From a checkpoint of a small transformer trained on Wikipedia: MLP 384 tanh GELU, untied embeddings.
Each number is 50 + 10 x the weight over its row's rms, rounded and kept within 0 to 99. Layers, rows and columns count from 0. The size before them is the row's rms in percent of the matrix's.

# up: layer 6 MLP up, 384x96, rms 0.14, rows 183-218, columns 0-95
# down: layer 6 MLP down (transposed), 384x96, rms 0.139, rows 183-218, columns 0-95
up183 106:42 58 45 73 65 47 68 50 61 47 30 61 55 67 48 44 69 67 40 47 44 57 27 52 63 73 46 53 48 57 57 55 44 35 60 67 65 61 51 43 40 41 28 69 53 50 51 49 53 54 36 41 57 41 41 56 61 55 56 55 27 48 38 53 62 51 53 39 42 56 50 52 42 60 47 42 61 34 57 35 52 45 52 48 51 44 58 45 44 56 60 43 51 54 53 48
down183 099:65 45 56 50 45 45 47 50 30 50 58 49 44 59 52 51 39 51 69 57 46 48 53 52 39 22 47 56 42 55 49 64 59 52 40 36 42 38 54 63 48 63 60 35 50 68 50 67 56 44 64 47 28 58 53 64 50 48 48 36 62 64 50 30 47 44 50 57 64 52 62 51 51 53 36 69 60 62 45 59 50 54 47 68 36 57 32 35 56 44 43 54 52 32 49 58
up184 088:51 53 38 44 58 55 53 37 39 64 47 52 61 47 46 43 44 49 52 54 51 51 49 60 44 63 55 59 58 62 61 75 60 76 40 50 51 58 67 39 52 57 50 54 44 44 41 55 46 54 59 60 68 71 62 41 39 44 55 52 54 47 48 39 49 46 58 40 35 60 56 35 40 47 42 69 54 38 43 41 33 48 59 36 46 43 54 50 42 19 38 60 61 58 46 67
down184 092:59 47 39 61 51 44 45 60 50 50 60 58 57 46 61 51 72 55 47 38 50 45 47 47 61 60 40 34 39 33 61 36 48 38 44 55 55 48 60 66 58 55 53 43 49 49 60 61 74 51 51 31 48 56 51 68 62 55 62 61 49 49 64 41 40 34 38 52 68 39 34 84 34 44 48 40 57 60 47 62 47 32 58 59 50 45 48 51 56 55 44 48 49 46 54 46
up185 091:64 47 51 57 63 39 59 52 54 48 45 43 39 68 32 52 38 59 45 48 43 33 44 64 71 51 31 43 42 58 53 44 62 49 53 44 46 62 57 46 65 34 41 54 44 63 31 28 45 34 42 60 38 48 62 54 44 55 68 59 52 52 56 36 53 50 55 46 38 49 58 40 53 53 36 52 42 43 50 48 43 61 42 47 56 46 47 48 54 67 54 45 22 71 38 51
down185 094:38 36 32 52 31 63 55 34 60 55 54 49 52 44 52 37 47 46 49 55 23 57 52 47 27 58 46 35 52 54 52 54 40 57 53 40 68 51 43 41 59 53 48 46 47 52 40 44 48 57 45 68 36 60 33 29 56 53 57 56 67 58 51 50 45 51 50 45 43 35 53 60 58 36 58 40 63 59 45 61 56 39 48 59 68 58 44 48 73 35 65 53 41 46 55 40
up186 099:52 51 43 57 55 51 49 49 41 54 52 47 57 45 49 63 52 43 64 39 57 56 44 67 81 62 36 53 62 54 35 49 65 62 62 57 68 43 37 71 46 53 48 59 54 66 61 53 44 62 55 53 66 48 52 45 39 69 40 47 51 79 52 60 41 47 26 52 42 49 64 57 48 50 55 47 67 48 42 43 52 51 72 50 41 52 40 56 60 42 61 45 60 56 56 59
down186 081:57 66 65 41 61 50 56 68 38 55 45 53 51 71 47 41 55 60 28 62 56 39 47 39 32 45 51 50 50 50 56 62 34 47 42 56 63 72 54 43 67 46 49 52 35 43 43 40 50 40 56 45 67 48 56 50 45 59 50 54 56 38 49 42 53 67 64 68 36 47 51 48 49 66 54 64 37 43 53 42 59 46 30 45 51 52 45 38 33 51 28 60 62 52 43 44
up187 113:54 49 34 62 61 49 65 59 47 37 62 43 47 41 54 41 46 59 46 32 49 47 50 44 42 53 41 51 45 53 55 51 63 43 52 56 54 76 60 54 48 48 68 53 55 49 45 46 59 50 69 51 40 60 65 50 62 62 56 63 62 58 42 34 58 57 48 37 46 42 51 44 61 39 46 47 64 59 76 63 44 53 25 61 72 44 60 40 57 32 43 58 59 42 39 64
down187 107:59 56 41 36 54 41 42 34 63 53 57 64 48 63 63 39 34 48 56 54 42 53 53 41 59 61 59 55 59 31 50 40 41 32 47 50 52 31 33 28 50 43 50 38 60 55 54 50 44 50 40 74 60 35 31 61 45 46 67 30 37 42 49 44 54 55 73 36 62 54 54 47 52 54 47 43 36 44 49 55 51 63 54 55 40 59 54 56 39 58 56 47 56 59 38 44
up188 088:79 51 55 65 52 47 53 57 51 48 41 48 34 53 56 25 56 52 36 54 38 51 60 54 64 40 34 44 54 51 51 53 57 54 23 52 40 46 63 37 58 32 48 47 61 46 43 46 38 57 35 52 51 57 42 51 36 51 57 62 47 53 35 44 66 53 49 56 46 74 51 53 51 58 36 48 16 48 45 56 46 52 55 56 63 31 49 54 52 48 43 51 49 61 52 54
down188 093:36 52 60 34 51 38 50 35 52 57 60 57 60 73 51 52 55 38 61 46 52 56 44 55 44 36 63 41 39 46 54 55 54 48 60 35 64 29 38 52 48 74 62 29 37 47 64 54 44 55 65 46 51 63 47 40 64 52 55 39 54 51 52 68 53 43 56 57 36 40 50 36 63 52 39 51 56 40 41 53 48 50 36 36 56 51 41 64 47 46 62 35 57 38 42 32
up189 104:49 37 62 57 37 41 35 63 50 67 49 43 36 69 61 65 43 62 62 54 43 49 53 44 52 67 55 30 47 42 42 57 63 46 52 48 44 37 42 68 57 44 61 45 51 50 31 53 45 56 61 63 59 50 60 63 48 55 61 66 54 52 74 63 33 45 48 67 46 47 65 52 45 60 50 52 60 42 62 58 58 42 46 52 69 46 40 47 64 48 62 44 58 40 64 56
down189 079:74 81 49 55 58 59 62 51 51 37 50 55 60 37 35 49 60 49 29 49 72 59 45 53 41 36 54 62 56 59 56 42 34 64 42 64 53 61 52 34 47 68 42 60 52 60 65 60 57 41 51 54 51 52 36 42 49 61 51 30 46 46 28 41 65 47 49 52 53 53 54 55 64 54 57 50 39 60 50 48 55 63 52 41 47 45 64 62 44 48 56 59 41 51 41 54
up190 096:60 60 55 49 62 61 60 79 50 49 46 47 54 57 45 43 58 54 54 53 49 39 56 73 52 58 32 48 34 56 46 79 74 60 55 45 31 50 52 55 52 54 48 52 57 46 43 45 46 47 57 47 42 53 35 50 58 39 47 59 52 59 55 42 53 43 56 41 63 66 56 55 51 46 45 43 36 37 40 80 57 61 58 54 58 46 36 42 47 30 45 56 52 56 42 65
down190 089:39 54 53 63 53 48 53 39 58 56 57 59 47 47 46 45 48 55 43 57 45 52 53 42 58 44 63 38 56 53 55 36 41 52 54 63 64 55 44 30 50 61 55 47 30 40 62 57 39 53 44 37 23 33 56 36 50 53 57 35 39 53 41 62 34 37 66 53 44 54 52 40 50 47 57 58 57 63 57 25 31 39 49 39 44 43 46 51 22 50 42 49 37 46 70 52
up191 096:39 58 38 64 59 42 34 47 48 31 64 42 42 52 40 68 51 59 47 39 56 47 49 57 62 47 55 42 48 39 62 39 63 38 76 48 44 53 85 68 47 55 41 44 51 46 45 47 38 55 55 36 58 48 66 47 44 60 48 45 38 48 46 61 47 41 45 30 51 60 64 32 44 51 41 54 75 42 50 51 55 53 52 50 48 43 46 49 39 31 55 53 57 53 51 47
down191 085:48 37 60 43 38 65 58 48 57 55 54 62 46 66 62 48 55 46 60 49 51 46 64 47 33 58 35 70 61 47 33 46 52 63 48 69 55 26 48 45 39 63 61 47 59 47 55 45 65 41 71 33 46 34 50 55 58 46 56 54 68 39 53 40 54 47 52 64 36 58 46 67 56 53 59 53 39 54 46 42 61 48 34 63 67 34 51 49 53 50 50 58 66 47 56 45
up192 096:43 33 46 51 69 45 59 61 67 43 46 35 45 52 30 36 51 56 48 40 61 50 54 41 58 48 56 47 43 57 45 58 44 58 43 65 43 55 50 50 43 52 45 52 49 59 56 44 33 45 46 60 52 40 53 49 67 45 59 69 50 59 41 35 49 50 61 44 39 52 43 37 52 57 49 59 68 29 57 67 56 43 54 39 68 52 36 68 37 36 46 49 55 78 40 66
down192 087:60 59 58 43 29 35 54 52 33 56 40 48 39 51 64 69 50 43 42 54 53 57 55 51 53 63 36 52 48 53 50 49 67 41 61 37 61 64 45 59 54 46 52 47 32 56 44 65 63 70 49 42 40 65 47 40 40 51 44 28 51 36 54 64 42 48 35 51 55 40 50 40 41 67 62 45 33 66 40 42 46 63 47 52 37 63 49 47 43 70 43 43 51 39 54 51
up193 100:45 51 63 46 42 38 48 53 28 46 60 43 54 35 78 51 57 47 37 50 42 53 46 62 43 64 46 58 41 54 67 55 32 64 60 37 57 58 43 51 56 44 50 67 68 37 46 44 75 36 50 46 53 45 50 48 77 43 55 43 41 51 33 58 35 60 57 36 51 36 57 43 55 59 54 47 55 58 55 52 49 59 43 47 67 51 47 34 52 44 58 54 43 36 48 62
down193 110:89 63 52 24 58 43 43 63 45 62 40 51 63 37 38 59 39 44 46 37 62 52 59 45 48 55 55 37 46 59 65 47 70 46 45 56 48 47 41 61 69 59 55 64 50 38 32 64 40 59 48 54 49 48 57 44 44 53 56 49 49 49 44 65 62 41 42 44 65 51 52 58 53 45 53 46 44 51 38 66 57 43 51 39 54 46 53 28 59 39 52 60 52 52 46 57
up194 112:44 57 56 52 66 56 43 53 48 42 41 50 58 46 66 64 44 40 39 39 64 62 46 52 60 48 31 57 49 55 55 53 52 88 61 38 47 58 49 47 64 64 63 54 53 44 47 64 45 54 46 36 40 48 55 53 33 64 47 62 52 40 30 41 55 55 50 47 63 60 45 56 54 52 43 73 53 33 49 56 62 40 55 65 51 39 33 43 44 62 59 60 40 51 49 66
down194 109:36 55 39 46 46 57 66 61 49 58 60 53 46 45 34 39 55 67 44 49 63 40 67 48 51 45 53 35 38 54 39 36 65 67 61 53 52 64 51 55 49 37 53 51 52 64 48 35 40 46 40 45 40 51 49 63 56 43 57 34 51 51 52 41 38 37 48 58 35 40 39 58 52 65 41 44 57 55 66 50 31 57 32 39 25 63 41 66 45 44 40 38 51 50 38 44
up195 108:52 41 52 50 63 43 58 59 39 41 49 50 42 69 50 53 54 50 45 42 51 56 65 29 49 63 48 55 49 47 46 75 58 48 58 65 43 65 45 73 44 49 56 51 70 32 48 44 68 37 59 39 40 35 48 43 60 56 49 54 53 48 65 56 32 48 67 52 49 45 68 41 44 51 47 65 40 48 45 44 51 33 49 50 53 44 42 21 62 37 50 53 58 55 46 57
down195 122:48 46 61 79 49 29 30 56 51 44 41 59 40 45 68 56 48 50 67 65 64 70 47 47 52 38 50 45 51 51 46 43 34 45 46 51 50 33 39 50 56 53 61 43 53 55 54 53 48 24 50 49 61 68 43 41 35 57 29 60 50 40 38 47 65 50 44 33 54 65 42 50 60 40 58 46 48 41 54 47 45 49 36 52 42 56 63 44 60 40 53 51 59 50 59 37
up196 109:44 57 52 47 37 39 40 59 48 56 53 61 44 48 59 39 50 40 37 48 39 54 55 44 43 42 59 47 42 62 52 65 82 69 42 55 28 42 59 34 51 64 42 55 48 56 45 65 48 31 37 45 47 57 38 62 35 65 47 45 48 44 38 50 21 50 45 51 60 38 52 53 64 48 29 57 45 51 48 57 67 42 52 52 42 48 39 44 51 49 57 53 62 51 33 61
down196 106:65 54 49 44 56 52 51 57 36 42 35 35 32 62 53 55 48 55 41 29 42 64 74 54 49 48 31 45 50 38 55 37 61 41 43 60 64 47 42 53 40 46 62 47 35 54 35 48 43 54 46 60 51 33 69 45 51 36 55 47 51 66 46 57 64 47 61 47 39 53 36 43 32 39 47 48 58 54 48 49 48 57 54 35 31 57 55 59 62 45 61 53 45 31 68 47
up197 095:42 58 66 59 58 51 44 54 48 31 56 59 61 54 44 55 30 38 37 38 58 63 47 48 73 55 55 62 60 47 61 51 38 50 48 45 59 47 46 39 50 50 44 37 30 71 48 40 57 37 44 67 61 51 40 48 44 76 50 49 38 44 39 58 65 29 37 52 42 49 63 57 54 40 43 54 43 48 37 41 58 40 54 61 59 52 60 45 58 47 38 47 30 53 40 50
down197 098:37 36 50 52 37 54 58 36 44 54 37 31 61 58 33 48 44 56 36 51 58 27 45 65 37 47 43 47 47 42 50 43 52 51 44 43 55 57 69 55 62 47 39 59 47 43 46 52 36 45 56 44 40 40 65 48 49 57 29 51 37 54 61 60 34 60 43 58 45 53 55 54 39 51 60 29 57 62 45 66 59 73 53 46 35 58 65 64 49 55 71 56 55 49 56 50
up198 105:45 45 51 58 68 55 45 68 48 45 48 42 32 57 48 42 62 61 34 36 45 37 43 31 65 34 47 64 45 43 37 51 69 43 54 44 69 67 46 36 61 41 54 46 43 59 62 56 62 50 39 61 60 51 34 54 41 46 64 49 38 52 32 58 53 54 52 49 60 49 49 41 43 51 40 58 54 37 56 25 38 45 51 53 62 59 63 43 50 65 57 40 61 54 40 57
down198 118:70 61 67 53 52 37 49 24 57 41 43 50 36 46 58 57 55 66 44 59 57 44 70 65 36 65 59 51 49 48 19 39 38 55 53 71 42 54 63 53 50 48 49 51 60 54 55 43 51 45 41 45 62 29 52 50 59 36 53 46 52 51 34 27 52 63 64 51 54 49 47 41 47 62 55 35 38 50 48 58 34 42 56 43 36 44 48 54 50 59 46 45 44 57 47 49
up199 092:44 53 47 57 45 52 48 57 51 28 47 36 26 56 51 31 56 39 50 34 58 57 45 45 65 58 56 50 32 50 66 53 52 40 51 71 62 57 53 46 67 40 61 59 45 54 34 35 66 50 36 47 36 64 43 74 54 56 59 49 46 41 47 48 56 58 46 46 69 46 45 83 44 63 54 45 45 41 55 44 62 49 49 47 46 48 50 52 54 65 57 54 51 50 40 43
down199 106:48 52 52 37 39 55 74 33 51 62 47 48 63 58 49 65 38 41 39 64 53 48 40 45 58 40 64 50 47 38 28 42 52 55 54 48 48 60 38 45 57 79 44 66 51 43 71 45 42 67 57 48 36 52 59 47 63 31 61 44 41 62 61 48 50 48 60 56 47 45 40 47 57 35 45 50 34 56 37 52 46 47 58 34 38 44 51 40 32 46 50 47 52 55 61 49
up200 097:57 63 51 63 57 51 54 59 34 59 41 32 44 40 57 34 35 61 48 46 48 69 68 64 48 56 57 59 60 53 62 54 68 67 42 48 53 67 45 24 48 57 53 37 65 32 36 32 47 46 66 62 66 45 46 41 42 44 50 46 41 41 42 47 54 61 55 42 51 67 50 53 50 56 37 53 44 36 42 67 54 39 50 49 48 58 50 43 50 36 37 51 43 47 50 54
down200 107:42 49 52 51 53 31 48 61 51 31 46 51 57 32 54 52 58 49 49 51 33 42 30 35 39 57 52 59 56 47 45 51 51 51 55 35 51 48 53 55 59 56 41 55 48 27 56 34 56 54 56 44 43 30 55 30 46 57 47 42 48 50 53 56 58 58 45 41 47 70 50 61 56 54 78 43 63 66 46 65 51 30 58 54 63 59 49 41 58 31 28 50 45 68 45 50
up201 098:18 54 57 44 76 68 61 53 45 46 51 75 30 53 45 53 53 47 61 38 62 53 64 50 63 64 59 55 54 51 28 55 60 44 61 42 45 62 42 35 45 54 49 58 70 53 48 46 47 60 46 51 56 51 46 48 48 39 45 45 60 50 33 34 35 44 46 39 45 59 56 55 45 47 53 56 58 50 31 45 58 64 51 32 66 43 54 58 58 42 46 44 53 58 51 50
down201 096:08 44 44 59 33 48 57 59 56 39 54 46 43 49 57 53 32 44 45 43 45 47 73 51 36 51 38 41 53 51 56 38 50 44 57 43 48 59 54 55 41 36 48 64 56 49 43 51 40 63 53 55 53 59 42 53 35 15 45 56 33 50 46 48 58 59 40 47 61 46 45 57 52 43 59 47 61 59 46 54 45 38 56 47 39 50 56 66 47 26 39 53 45 45 54 47
up202 098:71 71 62 43 37 43 53 44 51 31 49 58 36 44 46 70 37 53 44 40 64 47 45 38 57 52 43 58 43 47 46 58 42 65 52 69 51 44 38 43 41 49 42 59 71 57 40 51 55 77 40 31 51 59 57 50 52 58 43 33 57 39 43 52 40 52 49 34 59 56 45 51 45 65 70 54 47 63 43 44 47 63 43 51 52 48 62 46 58 59 57 60 54 45 33 42
down202 101:60 45 38 69 59 41 44 64 45 34 53 50 50 43 57 40 67 47 46 50 47 29 48 67 56 51 58 43 44 40 63 61 52 62 42 45 55 29 61 55 43 39 56 42 54 57 69 68 65 36 37 57 53 45 43 39 45 35 55 65 56 55 46 47 50 45 50 45 53 48 60 36 42 22 48 61 68 41 54 46 52 47 46 54 61 55 42 41 38 49 60 46 51 33 69 41
up203 097:47 61 64 45 47 47 45 46 49 54 42 54 59 49 54 58 53 37 59 44 62 52 61 66 57 65 35 58 55 59 49 49 51 69 55 30 51 59 48 48 49 61 77 54 57 51 52 64 47 50 68 70 51 34 75 55 54 40 49 43 49 44 52 33 68 60 42 39 50 43 47 55 47 58 52 49 50 33 21 43 53 49 41 45 56 53 40 33 58 57 61 62 51 51 42 70
down203 097:59 55 65 36 55 60 56 67 54 26 52 55 69 41 42 60 58 74 39 47 55 53 36 44 37 46 66 61 51 52 43 51 42 42 55 46 38 58 39 68 64 48 41 51 56 61 42 41 52 41 45 33 40 52 34 52 36 52 56 50 54 53 47 68 61 36 47 48 37 47 42 40 41 43 60 65 53 63 74 54 51 49 65 42 49 55 37 47 44 45 54 40 61 33 52 52
up204 096:62 51 30 51 40 40 29 63 48 58 53 39 50 54 59 50 54 48 63 43 47 58 64 59 71 49 44 38 42 44 67 66 55 48 49 33 47 54 50 57 44 45 56 44 54 50 33 48 38 68 60 61 51 55 50 76 57 56 70 49 60 36 40 41 61 53 48 56 49 75 25 46 64 48 44 59 57 48 53 37 42 59 45 48 54 49 39 45 55 46 40 52 50 54 31 44
down204 098:48 62 47 31 48 68 55 34 57 58 54 41 40 58 33 48 49 51 61 58 46 50 38 69 54 37 53 60 51 61 40 44 33 61 43 44 60 35 63 46 55 67 41 59 54 52 51 43 70 58 44 55 40 47 47 32 47 65 33 43 45 54 53 55 48 53 48 40 47 40 55 41 73 42 71 65 45 66 40 48 59 43 42 67 56 61 50 34 51 60 35 50 55 55 60 44
up205 099:43 69 57 59 42 56 71 53 46 56 32 48 44 40 67 58 57 63 50 55 64 56 45 66 40 47 50 39 42 51 59 61 39 58 51 60 67 60 46 39 68 38 51 50 71 27 49 57 47 42 43 52 63 48 62 50 56 41 46 36 39 59 40 33 46 54 36 51 46 54 58 33 38 52 42 33 51 56 43 64 43 54 59 58 59 57 37 34 55 58 40 39 35 54 46 46
down205 111:59 62 42 47 55 39 70 46 35 66 36 43 55 55 37 44 48 44 30 40 50 45 48 28 33 41 31 41 38 50 42 56 52 69 34 43 36 58 67 54 46 54 40 53 46 36 41 29 51 54 41 57 46 59 56 40 52 44 55 57 27 54 54 51 45 51 50 52 52 57 54 49 29 44 51 38 47 64 68 58 48 55 48 64 57 53 42 53 55 41 58 46 45 35 58 35
up206 095:45 65 40 64 60 59 58 43 36 43 39 66 53 52 55 46 39 47 54 42 53 42 44 67 56 46 45 41 40 50 61 37 35 46 51 49 60 59 51 50 62 43 52 32 42 44 31 56 43 47 51 49 58 53 55 54 58 49 43 45 20 56 51 38 66 67 30 49 54 55 44 64 53 49 60 66 50 48 65 51 60 57 74 57 47 37 41 38 60 71 43 46 37 35 42 55
down206 092:28 58 38 48 25 43 36 53 72 43 58 45 57 58 51 48 45 22 61 59 52 42 68 46 46 59 55 59 56 68 49 55 51 37 35 54 48 54 48 46 50 50 51 58 49 56 43 41 56 61 42 51 56 34 64 44 29 48 56 52 58 44 68 64 50 33 60 37 53 47 48 55 63 37 57 35 47 49 67 54 49 50 42 59 40 55 64 49 42 59 63 49 49 42 64 61
up207 097:67 42 45 58 65 38 42 45 47 67 57 64 65 54 56 47 55 57 49 40 52 51 41 42 46 51 62 47 51 40 38 62 44 66 51 46 65 55 59 39 52 48 21 60 54 51 28 50 65 41 42 48 66 39 58 58 44 49 35 36 45 39 43 30 50 50 48 34 51 57 48 38 49 53 55 41 60 50 50 54 19 65 50 34 44 49 57 51 61 39 47 49 39 43 43 35
down207 101:34 60 58 54 41 63 50 53 50 25 31 47 45 53 53 68 53 52 51 43 54 78 45 52 47 38 49 63 34 70 56 40 68 57 39 70 35 49 48 65 51 51 64 38 60 56 40 51 51 59 58 50 49 64 52 52 44 55 51 67 52 45 60 52 40 59 47 56 50 49 69 53 51 35 28 58 40 67 62 46 41 49 53 51 40 55 50 53 44 60 41 66 42 54 56 42
up208 090:50 57 49 58 59 51 39 52 41 52 47 57 48 40 64 41 46 49 59 49 46 27 46 46 53 56 41 59 55 59 43 53 47 58 50 43 31 50 43 75 63 55 71 45 59 52 49 44 61 43 41 75 54 63 68 54 56 46 43 35 42 42 45 46 45 53 38 34 40 52 53 38 37 74 48 49 49 43 41 54 29 45 59 63 30 39 59 59 52 48 58 47 23 59 50 44
down208 089:42 54 49 43 31 40 50 54 50 62 58 51 71 59 35 54 39 46 61 47 63 58 34 48 50 44 56 50 39 39 32 50 21 60 58 50 53 61 27 29 42 46 28 50 49 51 42 56 43 48 53 41 37 48 39 38 44 58 63 58 64 61 52 54 52 48 63 46 58 26 52 38 63 43 59 58 51 61 48 42 44 58 37 57 60 58 47 48 43 56 35 62 48 41 49 54
up209 097:49 43 20 45 56 33 48 46 66 65 52 64 53 60 60 38 34 55 61 50 49 46 68 57 44 37 53 54 40 52 37 57 70 45 60 74 54 52 36 41 57 51 60 67 51 55 39 64 57 51 62 38 57 53 37 51 36 63 54 49 69 57 61 48 52 41 41 47 32 47 47 44 40 52 53 55 56 48 66 45 45 51 69 61 50 48 48 54 53 48 56 35 57 66 46 39
down209 080:63 40 71 60 53 62 53 62 40 43 68 38 64 39 47 44 52 41 44 57 53 39 41 59 67 53 28 60 50 33 52 46 37 47 42 48 46 48 53 60 47 48 43 32 58 49 71 27 57 51 41 41 61 58 57 64 54 57 41 56 35 36 43 56 53 56 56 41 55 47 46 43 57 44 36 50 42 54 48 49 37 40 29 36 36 47 43 60 34 44 64 59 52 32 51 52
up210 103:45 51 57 56 41 59 61 65 37 52 78 52 51 56 62 56 63 52 32 46 47 50 40 51 23 52 45 48 49 62 61 62 68 56 39 39 45 53 37 51 49 46 41 51 55 48 58 46 69 41 38 63 53 52 40 64 57 41 46 37 52 56 54 62 43 42 41 50 54 58 44 55 30 34 48 85 65 42 46 46 55 48 59 39 47 55 65 48 51 39 58 57 54 59 51 58
down210 113:69 52 56 34 47 45 55 48 43 48 47 28 62 46 47 53 49 50 34 48 37 58 30 45 49 70 50 36 40 49 58 31 39 60 57 32 50 47 53 62 48 58 42 55 52 44 57 42 45 58 47 64 44 57 30 57 71 65 52 45 54 61 46 55 58 52 72 58 54 44 60 65 53 38 40 55 39 44 37 51 64 46 49 36 50 52 39 61 36 48 57 71 37 53 65 48
up211 105:53 46 43 69 52 50 39 62 36 38 40 68 37 59 56 51 44 61 49 51 60 62 51 50 60 51 51 41 33 52 48 52 47 34 56 47 63 42 36 52 59 33 59 38 37 41 38 32 53 49 43 60 68 46 54 38 48 56 55 44 48 45 50 58 58 57 68 37 52 36 77 64 48 54 46 49 50 63 34 54 45 58 51 64 57 41 68 39 65 67 59 49 45 56 60 38
down211 121:45 42 61 51 44 48 76 60 63 50 52 41 44 59 62 62 51 39 46 40 54 46 69 42 50 67 57 59 63 64 61 52 57 53 51 50 43 42 74 47 41 53 53 32 45 69 49 60 49 44 73 46 51 28 56 44 49 58 61 55 43 54 50 38 44 59 52 48 49 32 58 64 36 34 63 44 38 62 46 54 45 51 56 39 44 39 48 54 39 45 31 41 52 59 70 61
up212 100:34 57 48 32 53 56 55 61 44 53 53 57 49 54 54 48 48 63 48 60 60 42 54 39 59 64 56 58 35 53 48 60 44 49 48 70 26 59 20 53 42 69 51 56 42 54 47 57 61 52 44 53 64 49 41 47 29 44 33 46 46 40 56 38 28 47 48 49 33 35 41 54 46 52 44 57 50 50 66 28 43 62 50 42 46 37 44 35 35 48 57 51 62 56 59 50
down212 105:74 51 77 52 50 51 41 45 78 53 60 54 54 45 41 47 54 51 44 48 49 30 39 59 66 40 55 39 49 44 59 58 29 42 55 42 39 36 65 33 44 39 36 48 59 47 59 47 48 63 57 43 63 52 47 67 58 54 58 54 52 50 35 51 50 52 40 56 51 45 62 57 61 60 54 31 32 36 43 41 54 47 55 55 51 41 55 38 58 56 36 37 62 53 51 37
up213 097:57 52 51 56 62 53 44 40 34 55 66 58 55 56 54 47 66 50 52 48 49 57 51 74 33 67 59 49 58 46 47 54 40 76 45 65 56 63 28 50 44 49 58 33 54 56 43 68 59 43 48 67 45 42 55 53 54 55 42 52 38 54 53 46 44 51 46 65 54 56 52 64 58 68 48 42 49 59 31 44 61 62 57 31 33 51 50 59 55 41 43 69 39 58 65 52
down213 101:53 53 54 55 35 46 24 70 57 44 56 57 55 47 34 55 31 57 48 52 53 68 43 62 48 35 46 64 58 53 49 45 51 53 47 61 52 50 56 60 71 40 45 60 51 63 44 48 46 51 32 45 63 40 52 40 41 48 48 47 38 46 36 51 44 46 53 43 46 55 50 16 64 71 51 68 46 39 44 56 62 50 52 42 49 36 39 49 48 61 36 49 36 64 62 59
up214 099:50 64 48 46 26 48 76 52 41 48 58 42 45 37 44 43 48 32 56 47 53 45 41 63 69 66 54 51 57 50 40 55 46 54 52 54 42 58 40 29 49 41 58 61 50 26 58 40 56 47 56 45 35 48 56 51 52 41 51 61 32 46 51 71 45 35 40 34 54 46 47 63 39 63 45 49 48 66 46 54 23 55 56 43 63 47 44 45 54 60 53 54 60 38 37 50
down214 105:56 53 44 56 47 52 42 57 55 46 37 28 60 53 48 47 57 62 44 56 50 35 60 52 41 46 47 43 37 53 55 49 52 48 54 56 57 53 63 49 37 46 19 62 53 48 55 38 48 83 45 38 43 40 46 45 35 43 62 67 43 42 59 50 58 43 45 51 53 47 58 38 47 43 56 59 25 63 45 57 44 61 65 33 47 26 41 28 44 48 51 54 55 53 51 63
up215 087:55 41 55 62 55 54 46 66 50 58 57 57 72 52 51 35 47 37 53 29 60 26 38 58 58 61 51 43 38 63 63 53 40 33 35 56 41 57 56 44 55 59 32 58 68 40 68 50 49 49 39 47 59 45 50 56 61 61 45 60 41 58 38 64 43 46 59 41 43 54 55 55 57 47 57 48 35 54 51 65 53 51 51 45 53 62 61 37 35 36 72 45 37 38 53 57
down215 094:28 62 42 38 58 41 45 27 46 40 52 46 49 53 56 68 39 56 60 52 50 56 50 74 37 44 48 55 52 41 41 62 44 58 61 39 46 47 58 45 43 62 60 47 42 49 45 46 37 35 65 49 35 42 62 56 42 50 54 45 44 50 63 49 66 48 45 37 52 60 51 56 40 52 54 45 55 70 58 51 46 32 36 63 50 37 39 68 72 36 34 49 61 58 48 39
up216 095:57 50 62 62 40 57 43 42 53 49 53 60 34 42 60 46 49 44 57 32 49 39 42 47 57 61 52 48 54 55 46 32 62 46 38 72 38 55 24 62 46 47 54 38 37 51 32 69 35 55 47 29 36 31 51 38 54 52 56 53 51 58 65 55 32 44 51 42 59 50 63 53 45 55 45 61 49 45 45 68 45 44 51 58 46 53 45 48 49 69 69 62 43 48 45 67
down216 088:58 46 47 31 41 50 53 57 54 47 47 40 71 44 45 52 37 80 46 57 59 46 55 51 37 44 37 53 44 52 60 66 55 58 32 34 55 57 77 54 52 46 48 62 59 58 43 46 57 52 59 69 50 54 65 58 43 52 52 45 38 44 37 54 64 51 51 60 55 61 28 49 59 39 45 57 36 37 62 25 49 53 51 44 52 44 54 48 57 44 42 34 43 33 47 51
up217 105:54 57 58 50 58 45 61 71 52 57 55 48 48 59 50 50 64 27 49 58 67 37 46 40 50 64 59 52 63 30 50 54 59 30 39 53 41 40 45 57 51 61 69 45 45 35 71 56 53 37 60 67 53 42 60 36 58 38 50 60 67 54 50 46 51 42 52 32 57 44 54 32 49 52 52 58 51 44 56 47 51 56 54 51 65 37 48 38 35 55 78 47 61 45 45 50
down217 117:67 55 54 59 44 43 48 34 30 56 48 47 52 52 70 48 73 37 41 51 44 58 46 46 48 48 51 53 49 62 40 59 27 65 62 68 53 63 62 50 52 52 38 51 62 62 42 56 53 47 52 32 67 36 59 45 56 47 51 72 31 49 59 49 44 53 46 61 39 41 58 44 44 48 49 48 76 51 43 55 52 62 44 47 42 59 47 33 38 42 40 37 47 53 37 38
up218 104:40 45 45 32 45 66 57 42 57 50 32 54 40 78 33 44 51 46 59 61 54 41 29 53 43 58 50 60 39 47 40 59 53 41 41 64 54 35 47 40 45 43 52 55 57 48 53 68 52 44 41 39 49 40 58 51 41 49 41 35 44 35 33 48 57 39 54 37 51 62 39 48 51 53 31 48 38 57 35 40 57 75 47 55 41 36 55 49 58 55 49 57 46 73 51 41
down218 095:41 64 37 53 50 34 48 62 35 35 36 38 53 46 57 62 34 40 54 52 43 43 74 48 40 39 53 42 61 46 64 49 54 61 43 43 39 61 42 53 59 55 34 42 62 48 59 36 56 63 32 60 50 64 47 55 50 54 58 65 54 57 53 29 64 38 55 71 40 43 37 56 42 42 42 37 41 51 55 58 52 32 57 43 46 45 36 44 53 51 69 46 46 36 52 50